Part of a small language model's weights.
Size: 11 layers, MLP 2816 SwiGLU, vocabulary 8192, 83.1M parameters.
Each number is 128 + 32 x the weight over its row's rms, rounded and kept within 0 to 255. Layers, rows and columns count from 0. Numbers have three digits each. The size before them is the row's rms in percent of the matrix's.

# gate: layer 6 MLP gate, 2816x704, rms 0.0549, rows 878-927, columns 440-527
# up: layer 6 MLP up, 2816x704, rms 0.0557, rows 878-927, columns 440-527
# down: layer 6 MLP down (transposed), 2816x704, rms 0.079, rows 878-927, columns 440-527
gate878 100:128069173137169066124081121117141169129173154083095168153087142157134160157106126138137153088127065160150048155160137100115186141130167074121043157153098190095117124208160095163094162164190181117106122177168113163135133166158188140140087089158146113111118099168155
up878 098:118127081132191173146082157170111166101137166139173166155097170102105123081157115111106140104137126139104118137198135101124191169166137082147144151141151175201142146185129150129165112136161103161096155061096142120190157114138121112160116111118110149122146161157079
down878 102:120138094180118174116075167134130132106137148184129110174115161071122144126157115136088098162102141117084095165116173105100133116132150087130143147064183146135108135108091133134152143188139110146152143087168207135126092104109110082140086142110103154158176156137145
gate879 102:130125136152178061127117179102136127178132105123168143166120141074154117136133142105074158148119122182155125127175141148104154074141136066108108150099081116095125136091056122120145084138180138104087103106105132154099102152157111106152108133144140172138163169164102
up879 099:092118122091155141082106138153118154093181204160094176200097144148098135085140130167137071116137072119130138072069129139095091127091158169104110115135104140150149123144149084131152160076170127119109125100158125129127085065114142113140148114156129141098141087145133
down879 107:135192106093190102144152089162106149120145128133095122113127116103088110125111117153107179067148112149175138157093172126080055089126123117176128117057106149161181104135113058051127112084134090190148096125172128134169113152142172131129059170176147125099090148137166
gate880 101:128125104114163140148118156139175157119122080126084109133066151151120131157112176120114090127133124135185101151151123210103193095093113146205156120117195135131106148139109143101162097159194113118113109118125029133132139125177113114182126097114079100097134166117154
up880 100:120098150167032091132112159100118122181144155159130096182124145121164093136153158133128143136082147113113111095117093104177096108189084173097096146161110152130161146127096104115149174142088167114076140116112129106098110107096068115095167109124118112132091113171118
down880 101:163109127121137101134123161144154119132133116170093112142204152169147166127143070099079096164153149088141120080141119138105074177137178179130171115140082124165077150100100085120135112168119206175083102099101159109155135087142122081095180128123113110171109124170101
gate881 105:108134138069103140061126171194132045156085097099159165133109160192143096089134159127229115079086136144130172131102107144154145119100128142133181170124130108087137138129134098097161121101110134103164093169158087116065121102111111118200115109081209144161117161183064
up881 104:094103090148145161153164114137128106137173144160132108108157136144132108113204115167086138103149119187173122111129151174066141141087166134152157114108183176138185092147143213116178061161090104039089098105146132082186139182129139124190110085133141132120127109110137
down881 110:067076165117129121164154138143147168137118172143162177073144155150141114073147167172174076080110094217146144094171165101086093084182145152127130134134130103114167103116157175169140088146133193073156145163145080111117159118070156145125160095084125121147082140095126
gate882 104:133101042155097065106173138077164151180081105117112158099144114128116162107220108128129116099137099111117080163127082105111123128182059151161063073106121164102131144140125134166101124138114108083150163120184177142126108157101190124091123102149141121187121135101120
up882 104:088107137131118049106072097124127075069141215168140176131129137179151124104190102145101147057153102232093180094134181152128105103100094134156120059095139158164180142129140102125130162042143125127069082183098143140087151169150120118108147173137099111095136122122104
down882 104:136137072151140099163117195122089147171094189145113095116119159128114179098103107112105133132087149108096113106111151185142131165064135115117129127141129110148119175143118141196155163138112142144079092182123100142107072121120159189206115107111126169098124170095082
gate883 101:095124112153155132160109189118133110099103143076155108146124126156106103102159188084138121087145133150102176088152160132063148092092115136128125170118124191077154113186149175164023237173137122115118162189145126126109150171118109099135200116126181159121179044172158
up883 095:088168097141125151149188138128094053183136078098138094143072111100142113078101145075143123112157141096108214176136195154090118143075136051163137087118128185123122089125095073116138176108118122134111153127132141140104118154126113170087093169098124119136161148175081
down883 095:114173115074187088117103148092079121103134107073106091133144119127094082119125174160113218158178115116131198133120168162085112066172142100182103161106083145141159142087081122156101128163159128126137107135100105164115124142123111130108136149125146168126130129158156
gate884 100:165113122055098122101157197148110088116117114161115117138063139107099156063165147143162179104113122097138077110116154109165096145161184183134119135114144198103082183123110135101191175113077077149064098105141113109106112177109114110070097128135147167165123151181064
up884 102:152093128113130146142139151109150182165086163168110077093097109148131095102181111152115122114134154149151096088125074070181175147150138106177169083069109128138134128092127135123200141122143149101148089075143095091150135101097142154099117078145122134140112168175137
down884 103:153128149199116107188084167141105178126083177090117083079121150110128160125108135142125093074155104116188177117133164161150139118162112102112095106119119168193189116118109112146116117180072118173152113111106146088136117110082137123143106102112140100183133101133153
gate885 097:150163151120144120140099150163123136185076125119188176137163154108093154151162110122128075099154113127146168200119132195128149110114153151106121183179085131181128130071092069105142184131178093111054152159079149120124125179120120089155126150111104155159057167050111
up885 096:097208153108079097091161166140083135153073143116207138113158141109151102117129129140073129150159139099111121119132091054087109165133178163113193138135140145155132153106121141133105169152140107122088143162094130069127089107095163134144128133104038128153098136093078
down885 090:114135136098126177149114109052085169149148131129141117173082091094079139091129131178143058086063101107137132144114130144255135131136070081108096080125195144127077109146099148110125079201143133145158116151118107148139100091144147117108098119095054137084172176164161
gate886 101:077149152139063140171080107123100157113090132131197114127151121125169078069107122103134119129181122098124119173101152095169156064165143024130160080142134116153128116144126128112099093175119093082083142134162127089048172124105092100127090087101171114145140075073113
up886 099:121158086175141134144124104112092147091129099100172099092155136130098173112114179122180162127145128088129185129176105122136152187111142131104119119163128117073109204116166143109164107128122123111148173093155134139199181138165140076128042131115152121144124180099085
down886 103:090130124110150153118109140127105090131100135121102104089153117144096080141134161099166168183127114147116144145152103094153116128174141131178097133162159107094101086125141122098215080097115123123153153084069097201131074120146163044122117101148152176115084062132138
gate887 099:072168071174111142159153103167167098189097124114163167126127062125079075104119078155119154121176063139102163086163144083189114059109147136151071101120188122085139105114132116112147175138167162156142107127135160176112127081076140113133084149118150067121104093144170
up887 100:160110074137106122086125100134168148140098178075139149096127129097138106120145119086145145104113063156052100091188136103119166117133107120142175166161101096135128135108108127119147167138148140120125120123052103147116120125107152110117106112073068087137117138136113
down887 098:112094168134184081174115126132142162154202137147127116120077145160188132165068102139103142093067069137110090112080083102122214157119186213160192121136152155140129127128149127127122082125144101153145147148162102141090173074116099135107118094155163081126178144165121
gate888 100:078130117205152147091108139111177095086048118112168092071096128099153198154160111119089152151147146144096106123121109121073180147136124160092133175087130123119140199110102084109187115148092111128136213115092144130110153139076155130149194106115178078147151096153111
up888 103:186119074169114067152120096098133149143130126162128154140222109117141202097123135155127122168142070113136111111081147145158104113098117127149172134171134183075087081093156111166120105119158134107135102087125145089109157119099178157119177139115117127083044141129146
down888 102:114140122112100138119197131102157068170151122082146133124096095111125078106185114174112112157100087148182063135152171134173101107111124159135120108204163183099186111127123136188156089116198147194114139133109150118204154155115146196123173128123156109129155179085151
gate889 098:089104168055040122162098128140195062088127086162111155158080104182065059056082113177081119150103145125164124143128128092153142084105135117127149137118196120088143111131102128127129115157159074138145168123113145130091129150122174109103180159083121152108106142112133
up889 097:095086173045077152166138147104089156058139148126136126153083151132178177159075150102124162141129091124102118120126104128059139057119138158192059128133119090106074150135186105135192142185102156137145148120099061079163129116113126084178119157096133069181135187096127
down889 097:095139166172143127152101109120106131090094170183169192119107106106108097173130113134150110097116142153157137055178073079087140135141121157096165127193100151125146100170068083161099134161180089171145076112097133133101136097162125205141145152157109075093155145171162
gate890 099:140208148136196084159145197159103126168123100134153136065133116091077141149147081144107141109149136074129078159125109165110094134086161157118088140137133141148124149127158117199145121087125188089102090204117152110105099122119064070173123119113102158149124096139145
up890 102:115177165134111175142151136081100163090124106151165110114102154124121121075142150144150148135131107155125123182162099159161115210102174182144131105124143115108083152127137139127128114125120125091138132140116101088169174120144084105105074138151135142168104138139137
down890 093:095182126176109099133117145072162132112171146144139127126151167094081131074131107137143169128102177122160192098185096149146177163038109131222172093167083099202131128171173157125131140137134095162154087103121111135144102121143129111162153115118208146117082154128109
gate891 103:133114098116132185117101162072161120140098098101122120133147122093147057168088175093148117111109096113089052150079157141087119124150084125118120106123196149122060096182151140091071146170182093094093137156097112127126133094163168147144145081128126154162124178108142
up891 100:188119145140130069163118175125126150103110142126212142113111133147125095118089113107181182125145115123137181119145101094168139168128113160165147068156169113114119104101099116243130117139131130097103186166109122075135119163089117160125119119144139125210101096160095
down891 104:090181114181083144106137099170083137166078159142143155073149137154179083121068084152174096105183133150133167088114094106126199144134129168137147101076140148133156091134142130125140186068177113097076182099115080117141140071140153102157146143112127121105176147093136
gate892 098:110124101229186166083073097161155183183151140159117125072129153180136133144050213155170149142062130092174130101138151164152131166110127144103108121104084112150114144144145107112117093136137143094134136152136108088079083132093088153173102142160083141088156111079120
up892 100:075176110091165124177130091156098147063186098111122147084136159151201148061165144146133080097183187095088138150099174108141158135133120159167113097109066164089096061140125131128120150111113126103126069179210096138120138175105114141106102143113141111098151139077165
down892 103:141134106198088147188121053135159097177129162073113155141099119222184115095170199153103044122142101133134133178139115079136142116108084159102196110150141160158200153126149103196139101147143150149100034152113110141127157193113111152147045170092124097093189161115120
gate893 101:112160136085024161187112158187084101129180128181127169161099099058132134119136150130106099162090125135184139117082137122177193161069133141177149103148154089104113103175150141080139105132119106133132139168138122110138083167181080164120132165090139109168130175092153
up893 099:123159087155123095100146132101146131136080115131105128132092157093118110110136093142132116108091091157167113117148151110135137138159149126133180081153107162138077177176173140124172186142182166128122100145114158162125136165108140137087095188120140166081106131095166
down893 102:090128157092117132154163158101127087156096152156131120150134140080106108087129146142096135093100077163151122131091139154129158179101134150162119081128138100099132166193161061152118091115095142157142163092078158146120120186149166168135063074093112135141116122132152
gate894 101:131075176134131118111168185109123139112135104170124174135150172108096076170136097063138111146098079107066090141094102175169160084094143145111112163120190141109118158097128146102136087163123115141133164150119116116114153176111127112151058103173158112065146137183109
up894 099:081118154117138176107082109123175138120126134142173175190145117138049137099134149097130100148144120087098078159141062173083144154111133104137189134085190080191106124137148100142094117127130097127108107180136102109080154076188145106123079110082144176090125143089078
down894 102:091152086154136109110110166115125098154110099121219171157148133130124151148163137137164111113167120205143135174087089108118093090145125114081153129125117117156160106156124151112059112082110080114212085106139142090130151125115153187125127162071134152142069170128093
gate895 103:172150129067116140126129111105063103113105095153101135135105141152139125133122127120104113071037130158139184148109108164166123137144152172096133120096161096167145105141086121157060093192114165160154096153170133079093089147178171121168097106105075095118135126119128
up895 100:093127132087142157127134127167139101137168043113124106128120117168131215113120144139123118118180142109137147104111077182140139126092138123151127150095047169135105076160199127224102156156129093131090073172100128146088162152098136119093179130074085113156104101096142
down895 103:155174121068077137102111132111127122069112135108063174138134163148110135147155132143152143107104164076144143156136168134139110095134178131189165149117133132090102135124113123206103090124135129167113126125041153103111164084173135168100138188173156119106135099126084
gate896 097:124171134125163155123134139094066158120127151145067163106077061151137082103141117111135095172113116104087155160085099145082116136117096115125164148185099104113142110113134152130088090142145106130062145050097151120125105131114077082119155188115131137230127115117136
up896 098:121160133145126133148157166166129165136144168160057147101092115201079169138159125142117171107106101141141108120146107141128106138109113190181144158183123170157098203151187178069040151176093100123090163146153127120176179069191111101126138143142149142109066119140169
down896 096:095176127114155177122137111105146156128078167150111147136146136128102156107129158149175100103150125182137105164103199120129122104164136097116148130175192116093168083094128138195093112098112099111166096125142116122159081127112125166176143124156194157111132125073157
gate897 098:153148097131099147116113147124148078160140091155101113169046124101145061103120162149178191154112100121159111097124085114121195128129124065110129105160169106130132167091104131111111044168112166220111173161117099104096189098139166129141142123172126200151142136036142
up897 098:060139100117160105149147144174156143186116195145151146127096113181118081073145070101148115108110125211178059103118123127177043130144150094072117145129123113160111070098160138160068086089102142173126188163125176097135138145165128127086112131137090154109097101176135
down897 101:137145099131128097081155076147092128098075120183147120131105103141132114137099095112115124213115130211147187100150143074169111146139146144127109143087126108170127051150132151137071171100124107162097151125087105156137150188097210146125119106102076140122114103072082
gate898 102:150204172152153154140058078116088142187177129129157122150145126175169069141152156141122100107113113134126130070103118139138183120107130164108105153172133121075143123103071111124113062107162173114067164167118095067121141176110158156109123193177165113141116103100105
up898 102:056199075167107113116108160214096137186166143160127140171099106161151111116154129108169138163123197085116131106156121144117168138118152105102126075062117165103181158116070144174121114097161108107211146140127194136109139119203089147138124193119148124182171158143034
down898 094:182112107172109118146127108128136160067143130113158087132087152124130121133178119143138126109142121129155210151134126094150151097106117121122150134080128143180094096088052125168122115103120138134138146163119122052132138155115117123106104123178137115163072101100108
gate899 098:057109125175096132155136064117118158166067191114142134205146123061087129101175115153184130179138156109117167112097114142144152187086130191164163106125150109113129079123144128144134151031118130167098100111134136118117132163127159150115078118153146131107140131161127
up899 101:120170108150148180148118083081163126114110179131144115189110146158058078130155145149083161175177096118151177165149129148089123111113135128153152103198156110149140066103087106093146134176102147181120163097130166146115142174150140086111142160093048116131125125106111
down899 094:144122134093136111144139124123110099113147171120084156044139117132115152117100098139118145148057069133152137188071144115179165074106061157136162091166124184097174128157082010112147174137132158138149131132092110108152111141140167071157165128092162122119123117080052
gate900 101:133106132171129193124124099146183129110057090070053076098085101134100131101106149155172110146096117148193153146126115167108144117081130175110114141144121115124138179133119109138177073135165102175113091121077108114147121159160129094196105145137163146105126099112119
up900 100:106132119113100149123167131080086127180120118138092145153183166134162194122183190115146138098113127112090170134180112158135129110104198150175119129103127072116169101157087151133105138135079145171190108189158119119156132116193130115138153152129110129170137142117108
down900 099:114136101109101153115060093135121125135180130145094148104242152131170111114194117110071058122032119046176058092124150117152175133123115140183117174148143124141106134175124185120098149159088195118127143156129105140160135181115157124107136153156141146164094140097164
gate901 099:133125110136078100167133160084138123192169168092108145172113156138193183145116151162148127175055071130169152159069119161164177168080164112122149182143057104167107158055172137112101108129160127105151166201156135120123111101113153174145151131120173121096171117114177
up901 098:179151158098152096137156156176148138108122126143150070141133111115168168182136156101127070119088162140118081128103170129139128158095109131138158132121074144090119111167117158103143092118111162089137126158106110118132131117128109143160137201164156121146138161139094
down901 100:127147126134154202185135125164125178165203127184151092117122107111133096143143117102116111152104107048115121101085148135157148164134140181165110116112151132112161138128097141130109169175136187129139140146126109108063191152052171072133049091116156107094171155137140
gate902 103:123090147091138158128048152169104107123125169115153137114157081094125102046090092129175122129101127141191103175088103159101131150135139158118102145120131104043122147140093132156131134095119137128134085129112093162084070084151110118058119101114141145100124151148128
up902 102:115100137111184144150128108125152181160151112121103080110100127092147182139133186144161100131165111093146170065176170136069118149096067103116115116133132130131191180138123157138109074152160129143106174113136125102122195109106139158126127079206150128127155100117107
down902 105:174153110130181114127109065152120132115101095120085172100133126133101142103151201173097103172175124143110107091160074125163155118108096110066143135096095153098144093139093176090074130144105089101184149116137136133129120117125100077172103140137085180130094131086058
gate903 102:068161163144100097122141096122130114194140143130145100110113060129130146148124088101101113148140155109133121101186177180217113147105156200129120145143140111085117112123176092138157164095165106139105133129147192116108113141104184160122107149112163153128097118101101
up903 103:137061181106156141146148131066132123144141123155115199166152198134141098115141092098089134122186184121125101132178142122106104123113139160117137125120114128127168107116131141125085142134130058112113182137155204069114185124109136128115068148126115145123097077123115
down903 100:115116189135169087174134127070141109140142128143185153140113115092154132181123128092085140140135070137138132095142064163191135093100128152121127095083145137091132147172109128141079180153105092126119151129135152109104140104113113202093092179129048167125152171225156
gate904 099:076099142158132138104169067117169132134105138097207092190073139128115142117137150140160089102074083092038112173129137179123143120171138101128093102128141084087066109123183127093109107165123122181118114172148098128082133159201172164100094117072160091103101116120116
up904 101:134126152157157127159145127146132086158173158125055122104139106133114141178146166092222099147125157104108142154098119102161133141127093130129146149089098106094119176090160126092109125114069127148129131115140120134160139174115158140134124064098080096115165134153151
down904 105:141118166142060120137134112076151140131169139148135103091187144118187189140141200100144139100182131203142149151146125137150145064100127123062174158165119080103143095124135098135075158157131127087130105129227115121083171161126118136141132072122120039085128114159160
gate905 102:116101089142166205100161056085055127102087132114156146126173163163136135054106186120177103117087125200111128150174152153134134088119075116148126126171112166139101141131140127107075087096146144199048117075101135132045130114098103115142160175112151099095150097124078
up905 098:152149043128119119150123118071126113110117146146108134154115121132153128134068130153068129185132093207084134133138107115147136172151090091175144087173180139106119117141114109157110157134106169146113151112099088073131105105118100128183162111109178093149173139118089
down905 102:152134209067087097152153095155140083090134131079101145118105058125118133160103122130187133103138134127107147105181130134152149173132185153108110168150135112197091176159137126101168120151132117139085107098112137110157123126133149115109129042139087089206108123137099
gate906 092:112153116135159208105144096100139118157146078160116070148156188107131156103113107152202084127135090089178188176149156119141085139121190135168155129135082156091158100170145122155122149138176122090109160140120168108173119097131143119093124185101124124195069157147087
up906 097:114096154083141162140092038191099113145141104128123091150119186145123138130152170148132133106136129061213134140104125067134020124148113157124114119158090170131138165125123135117168104069179117093100158134175111151160117142162108106114064175161165117122100192167085
down906 097:165159134122094086090133154168132121120116149152137141058115125141132179166087117157110144126106151105074118097174129081116129207101082172121115181153092156156088069109082167097118173136090119195197102118142132147127128159149127116129156131090153083055107109087122
gate907 094:069138101157179131125180111163137156115122068086133158195157141126110067101106149121146088138095132139091156138126138104135167178130142136173136115140132127133076165120162164117141100144107112136108117149124154134097054168151118115133094174150131137102158163105137
up907 097:109099141102130121134146092146136061117149130135119161168165068113169148100089088140164092046132054095112152171132127085134119135090178126182109135159140140113119132159186133087182100112151179103227151150098116161148130141132151071097137089145121135187128057125144
down907 098:123130167058108107121174128071120103112139085107132100136153078114122146116127121149132157067144113148116173143150146096172085112097118133097170123097177167114108164142126127120132172186113100160202107117094133101087105142088143149107148122157135080158130128160170
gate908 098:114108155095099146099088198135121136091127103209173185123121102169124090125196133094169119108137109166164180135150170110113121124079142100131105104145129142140132142063143118115124066158143117065109155092136125182091110105109118120158114101145138185158142080135119
up908 099:097121100126138195111143118168153106162128149124114134115132153149121099194087145127170159176134163139179113093147140114088112116066136077108156182086117186125131135076093086108102185132078089113124132154132086147157124157165182097134150193134119136129088143118068
down908 100:135142185150135131124120171105136137139094104178146129059159138129075182109157182108102092139150094141136120105149135110041099181162134118100125155160102126199130095096139103074141083141132115154161118143128109151096119220109120123172103090146134113155100117131134
gate909 104:145066136133148172153189107108141133110154152129120119204142144196136113135153134093173134169106172205169104117128169104127145145161096094120150156152119158068104129126099114132115174226121168084120131160132144145132079087121157110099137132113207075118086131186088
up909 101:124138111141110153178142080156158113118114186218110102118096102134072084199140136069165089147134098128167156095165084114097128088070160092176092148143127166154097095110199128162111106134130104060138153138183107142166144131172115125126084105133111127139128128089102
down909 101:105118080154116112137108117169124111136102146132063171137081163122155103165174132176136148043117131122120088097136132133193129173123213083191171137083159180191152175187146099137153172185192079122111169155165136185152091148169168113130163081092074096111189128124096
gate910 105:144114091136140147133105116153107158113165147105163099138160143100131109133146135000183154141142105102167115121148126082145141063101127155121115105156160117094149155161136117135135173114125140139155113163117126139068077108131122086146111144154143128198122097128099
up910 102:145095149140132129136130165122131117204099087152140029157141094122125077111141135117137106165111130139118198157106107138082143123123169129102126165138113152144141170106127106105098067117149132126168122087118165114166165130136138172103142107074072191118156148158069
down910 097:149108135086136182142152126116065113128122102175077112157153157099149139095106141114144088131144093063095142134146141131142211111100133109131085155109132137094118123146173106118179161189165142133140163141142122151131182116120107098173086100120187124150153137156160
gate911 097:096137104109113183082087151123138073109144104096093133136122169115156144155203155124157171160110124149092195076154112135088059141125117091107087182179101107143123135120149118160080180104084176090138087126109155146147141147095119134128141136106110182150159138146098
up911 098:105137133122107127127099081150177158104117151131127122145139083164137092139096092078123071158153094071136139115109103127184135096137128144112142134136148169187062122149145174102121124100133135072131140115135048120076081193061118081113149114132117129160081117084134
down911 102:100175119054094132126099145186123135152106082125064124148114145141166113122167087134160194174063158175128187130098112164199082136133117106107180146133139157134135110082079149161131193142124133108158128130149058089147191139145145105104126123132136126123079128126133
gate912 101:143108138136127150146155164117161098165110117133115113189098141119136096096124161191079134158067128145159087134148109100121115163087130174106131144134102120144113043105162153103159083128138187089111107139131126168101155189163161125086166159171159119161105063168125
up912 102:158174129129192195152133131118119125105102117154151097159158148104125094145170140161087142133184112074092105150143105124130137146104125135037081121154111089162134154159138138134099160170152135140108189179152167145132078204154130165147129183118160148121149154091115
down912 105:061106136132110103126168144175164137116152106141147173166138136158110093153095146135101139089111118092078175075074083167189094101147135162079103095135130088132081104124175108097104135121134150159134181167128118084151135141116058141150120148120113160141125114105189
gate913 098:090176123109163091106096162061129106183133123076150159091172101177129151088102119128103167150178152126171070158056174152124080179106090111103143148128160095123084102106113103174094142150107106087116107140119098135143139090177131183127140100123140098071143161145143
up913 101:106145182134139148141187146103118153125151111092177112170141126167111149131113209130153097077080107116118098085155124138164138173127153060103082106091129125163079166126179145074141156100181164074121166043136109155174129122133133120133085127200130080135113117123129
down913 094:043106123065114182146132120116119135096103116076079128162144085214123141070113166163137114114100114141118088119119132142097088157211143153138135132148150100106100084152098073112156132120151152099092157058158159150139130115168128139136153108167110093135139169092158
gate914 099:064142120110087133178110115148147102125139161126116139153104097123121047091143150148155120142144146147081187136081138097112157089112147127108113117130189082159097167153137168101101151126172092156131118153096044125092093129120130136153094125140071178124098151085153
up914 099:166117136142125160149125164104100184109137134128066172162125129143115104074115104106118108134155098140109130130119123133110146143076084145104124159154172149160122108101195113143165116126158147149144108042139155067134192191116154146145121114107176128119154085160129
down914 096:219134156113105115105144157173164164112103126094101154088044133103170137125142209103072132157123116085206144159075182160099189137115135119119065154104084130057177105211082109150139122132103122141091155123116134133094154140184067136124117160098183142148131138153075
gate915 098:175153148156113073140115150137162134133123091054041089063202127111132132127086153149123104179130092118135164163179148158103165152096111120106129108138119112150127156105190093130143182144131168101137163140168154102094187131139104152125099103112126138183136102103146
up915 100:090123124169139144140126170085099129158116170157171054156146140074181151145162130066159142103166140108085113072178088128087075097167155073187072171120126118129161121136178097129122077139142115107142144167143115088141121123122120065167206091178100102161150091076132
down915 097:109093090104146121177177163160170129087080172206114130143132129156149126161160122117198071154149125149185084046124091159165149105123102135142127110134154091128139106138201108086125133110113129179097149143120130155193135061114187118129105127139107121152092100125139
gate916 101:106169119102098075154118119147137133123121140169131142093132151119170160155126115164177151108120147127100182088098107088113102122125081154123090110141153077085142140127154209097092131196121168123131133124169144111126114125176102132103104138153108121110163114144152
up916 105:206118104138178168106126124159138177161129158148099095138112186082175124096128093111089105113150132138144196121187118129109075124079155189107124105101122178113111145127098116237106150061140136134204157143128101162133105111194136163149096179175091110147075203091148
down916 109:130097159137093138094147109140194165173069095096162114115058134153176075151100087123150138115063145145157186160107095190173110193167165184111111075109151154088097181137113108183115095062082126116155096129128116103135116070170126156142111099100140118107100171164175
gate917 095:148108130108132129108060089139167126146133053138111113080112127139105141140112148127147112189117114100134148138118106149164118091136096157118129157121098093125130125138216065125109132136194157106132168157143149094149096123182142138096173099206129176089070172158109
up917 098:181153140112177156086121180135151113173131114164171177146114126124122120063097119174098160150093121173105100120106220083091086180168156127148151114121117152138147109136084114079186169183108134179152207139115124148109083166121114101100159124197142078092091135108138
down917 100:140144151136074140094152125060079113141168175156085119088136117108085164176085150069135084119126119167172046117147115130114076102119109094139154140194163127164125144100181123141128112177163148130089086122131116136179117090131143155140147108139080116102122126156094
gate918 106:191145138145154114055124212108135120135137153139155109141117142144159115158097082065129080116107096130072113128136149121110133122118160130145149155149126080089122161087039091110102111090155106087102131144094181139144118123168138166129139115105133105156089139137113
up918 104:089086081085077116161076095080116080160134121105163148103130133092148085080133136090111094124160143156142141098148095107152201143173123088091140159132158136142092114113150157169110118106103139119129148149109141162114142140129138117132097138101190149172133096148143
down918 103:125110124095112138161174152139190167052126103135154163138150174153109155093117115068156106156138174165090096090141118117136151156120078167126130143184187198091162159140114120143126073138143093114116132127108130112112101167112151155141087175137131064096095111106160
gate919 099:112120128165113120159119161122151147105117129124125177182150206121123208091103104183147166144151103136159085182144138108148147136135133102141109100167180064082097137124150153076114085111144114144133121097106144210081110145124123094126184164118127073097130140168105
up919 095:137125095100174162134120155161160149110133098098129097131110191143069199155097150162103154115164128143111099177148092148091134094100136123123179104123132182133038113123177138151077122146078149135138130121155081080157076089082105190090125136134134157098162139138084
down919 098:145144139141144102131124113178146154089106155108109188120076119115119120153165079136099160124134162108115191195125116129134123093094138164082108078090124142063091106196100097151090165155167148111182149108089063148147050158085055145097152118128142191116167152085180
gate920 099:111173133138132085097139095087152101146147118095121205146105137142125100090113114119106153153162102120154134108117077128106122113172134128142159149151121137130154123145140053117121153173190083147136092171098115152141068158160130105146095174111155108140175121067153
up920 100:089105126144157138127181126152115165093164146093169129111119156147122152082134100094142104120133139120137148185074044117127146184064086091091112172093099173093177200124089159094131074146094081145117161181111092101117093138048215138142101118144165108114108120090202
down920 103:120060185133148116141175179156117103133152108122143176125148069093088144156130148124147095091085105145116148141112141154119095151124105101153164111113122113058128142081102097127109141119172132104134143147138127154075143173092099132117082173148122143148089144119119
gate921 101:097159162156162065116135108113104155162142130155141094117107186153134040115053107174112105124125057148110112125124095086123104161140103095112131104103135120131138148161113179103140200143092104121152130149155153137145148165172105141137141144164109134107108126114143
up921 099:110044160096196138162060119110143135049144118131177129076141095131172139119115151066135121128151095101159096129107085064091086158126104103104094085100191123147133141094148105141142168147122109121101064150144153103117116161132105092160180124162111153127145122122088
down921 103:107121151117139069186098089183129080097129099141166101166136152179128138065150123070170068125139184079160052119106126101113089109120156119117123098086149120091119168108173115152143107114160148099134097145107121128098157128156102076165071081142098163109154141089165
gate922 099:148122104114114099127211166098126137142109077111122151148141082133147117090121139068137165150083129118142110147133125124135158153119110081188121111127088145136173151096158157107105186097111188129138113151111133092101044168148132143126082095166162092073096076104162
up922 100:111166132207102136162111087155086153142155109182181116170113130135165134126119195151135076090077180116127167130089108105127150132109117116171133126184134098095173118092197106110140091200135108144109139142152063146176108133143096190203111165186081116076105093096141
down922 096:134110081169168101111094092107111111164152160131124141133101163103157190162111142092191090114135128105141103172131112202131109201160084086094151111172134131073133117108123164151110104159087132148154133186157161085167124082068144217160130089114072104121074100127177
gate923 101:147142160110146085190105079120147094076075113123086169126154175136115103121105086137119137108116172072094153158161082161120159105121133116090161172067118203158149127092102121159154091100101132153179127093115154179140182128101054111121147115157105131129148112136162
up923 100:128141162158158109129135126097138149080100145138124148170133125176111113065125154126081144130116157135104172106156189123160178117117216174104118139109123134150074159105123126103066168131102122107096119107175136124170159096143053078149122099139070169158208126150113
down923 105:104144149106178135132171132100176127130111058152166099144148142141125170076132169116163152126111168138125158157176127138113130169186150177147140102149124139140086117127135104142114117141118110191144107127161172114172163126107143164118050129180109112107154202127101
gate924 101:102165111140145125142141166103097116128123097101090190127122157138075108175112174172119105104099200128127109132207146074080106115130147121080107187124097165176122177093142114133151170172089134082073168113171136107108114111121115095111162128099135135166101156117071
up924 102:155117162121133100060101146142093115107141131077124108111074122148178096070161103135096135126179119108079093172126105091109121164090211116172128115159090132075163135111090131135117164179138049131110078134132184083200120096105143090153122112110127145148147132117153
down924 103:118105150092128157098102133141129133071161125111147122149097182138124117117084132138133143185112119151087102130112079134117087136133200042156111115133097114136126152157117142143091141171093184174161142082151095132178198108043148087136132168100206133172127110106195
gate925 097:124086184169126168097126089189143114114118127117173128135120095148148123136081128148165149125173119183110133154111127130136137127126090146169112112157133110159167127117167155128115076123066108150165126127104095120139148125129145104147139145128180133131133103088110
up925 098:098114096205121173107095100141153110087151136124176177094126099100083095132147103102105113153124118139135110076131144162065136150165111144137162151180126166130130078105106076116117117110175117146159178094120127167060099148099106117091177140107134133158137130106127
down925 102:108135178123054145109192173044145121120114148123104157144108119118078156182152124122158144098102045185168131187105092131147137122141148153129074178158133132069148119092106142067191092077173078110049130151084131137129110133144157142066128093182159123109111160202115
gate926 097:158135137180103116099144095139103184121174093125157146130107192094193135162148150136084075106184122150142149139189178077160106098132140144110121114160091066128141176112184131127163097145134125140105121153088169150112141143210085130093124112133140118130110159130074
up926 101:169058137149139133154158183142092212114121117104152232190133106135165136176138110094114097112186122145092133142112159089109171141117162130116089174137121171176154079135065139131106187156143085170186127132109131092116130151154159160083075177138169111066141179074127
down926 105:136133144161116108146105110080122185140081170090152144115103102133142166149124119102138108121129138161152120115175142151154102181122156151134206114064090157122135180122141100139114182150139178155117093153120171135045095131156151086152104121127129167121087165136152
gate927 095:143164108150206139126160143122119138132106147102123131106099130203154148067143127104123137095064102085163111105102169126105088163137142141055129133154149133111153149164097127079079115112205110090094151109071121133152088153103112107107108162106132189201146148160123
up927 098:118181115093210150131137103202089145113107189140164140082165077178048125106145062144090124111165129085127118151156127136115126181107194153137137130075113145149122116081171133159217148174113117191127204142172145127170137166163132121156132125157139104179145153168151
down927 091:118100033105134198133122150099084135121172084056109174130114103097098144101139146116158123115132146141114065128089129152106156090136140115125176098135135083127173161105146087160107211109131111195057146051114134159124135136123113070143152188160145102125099134144139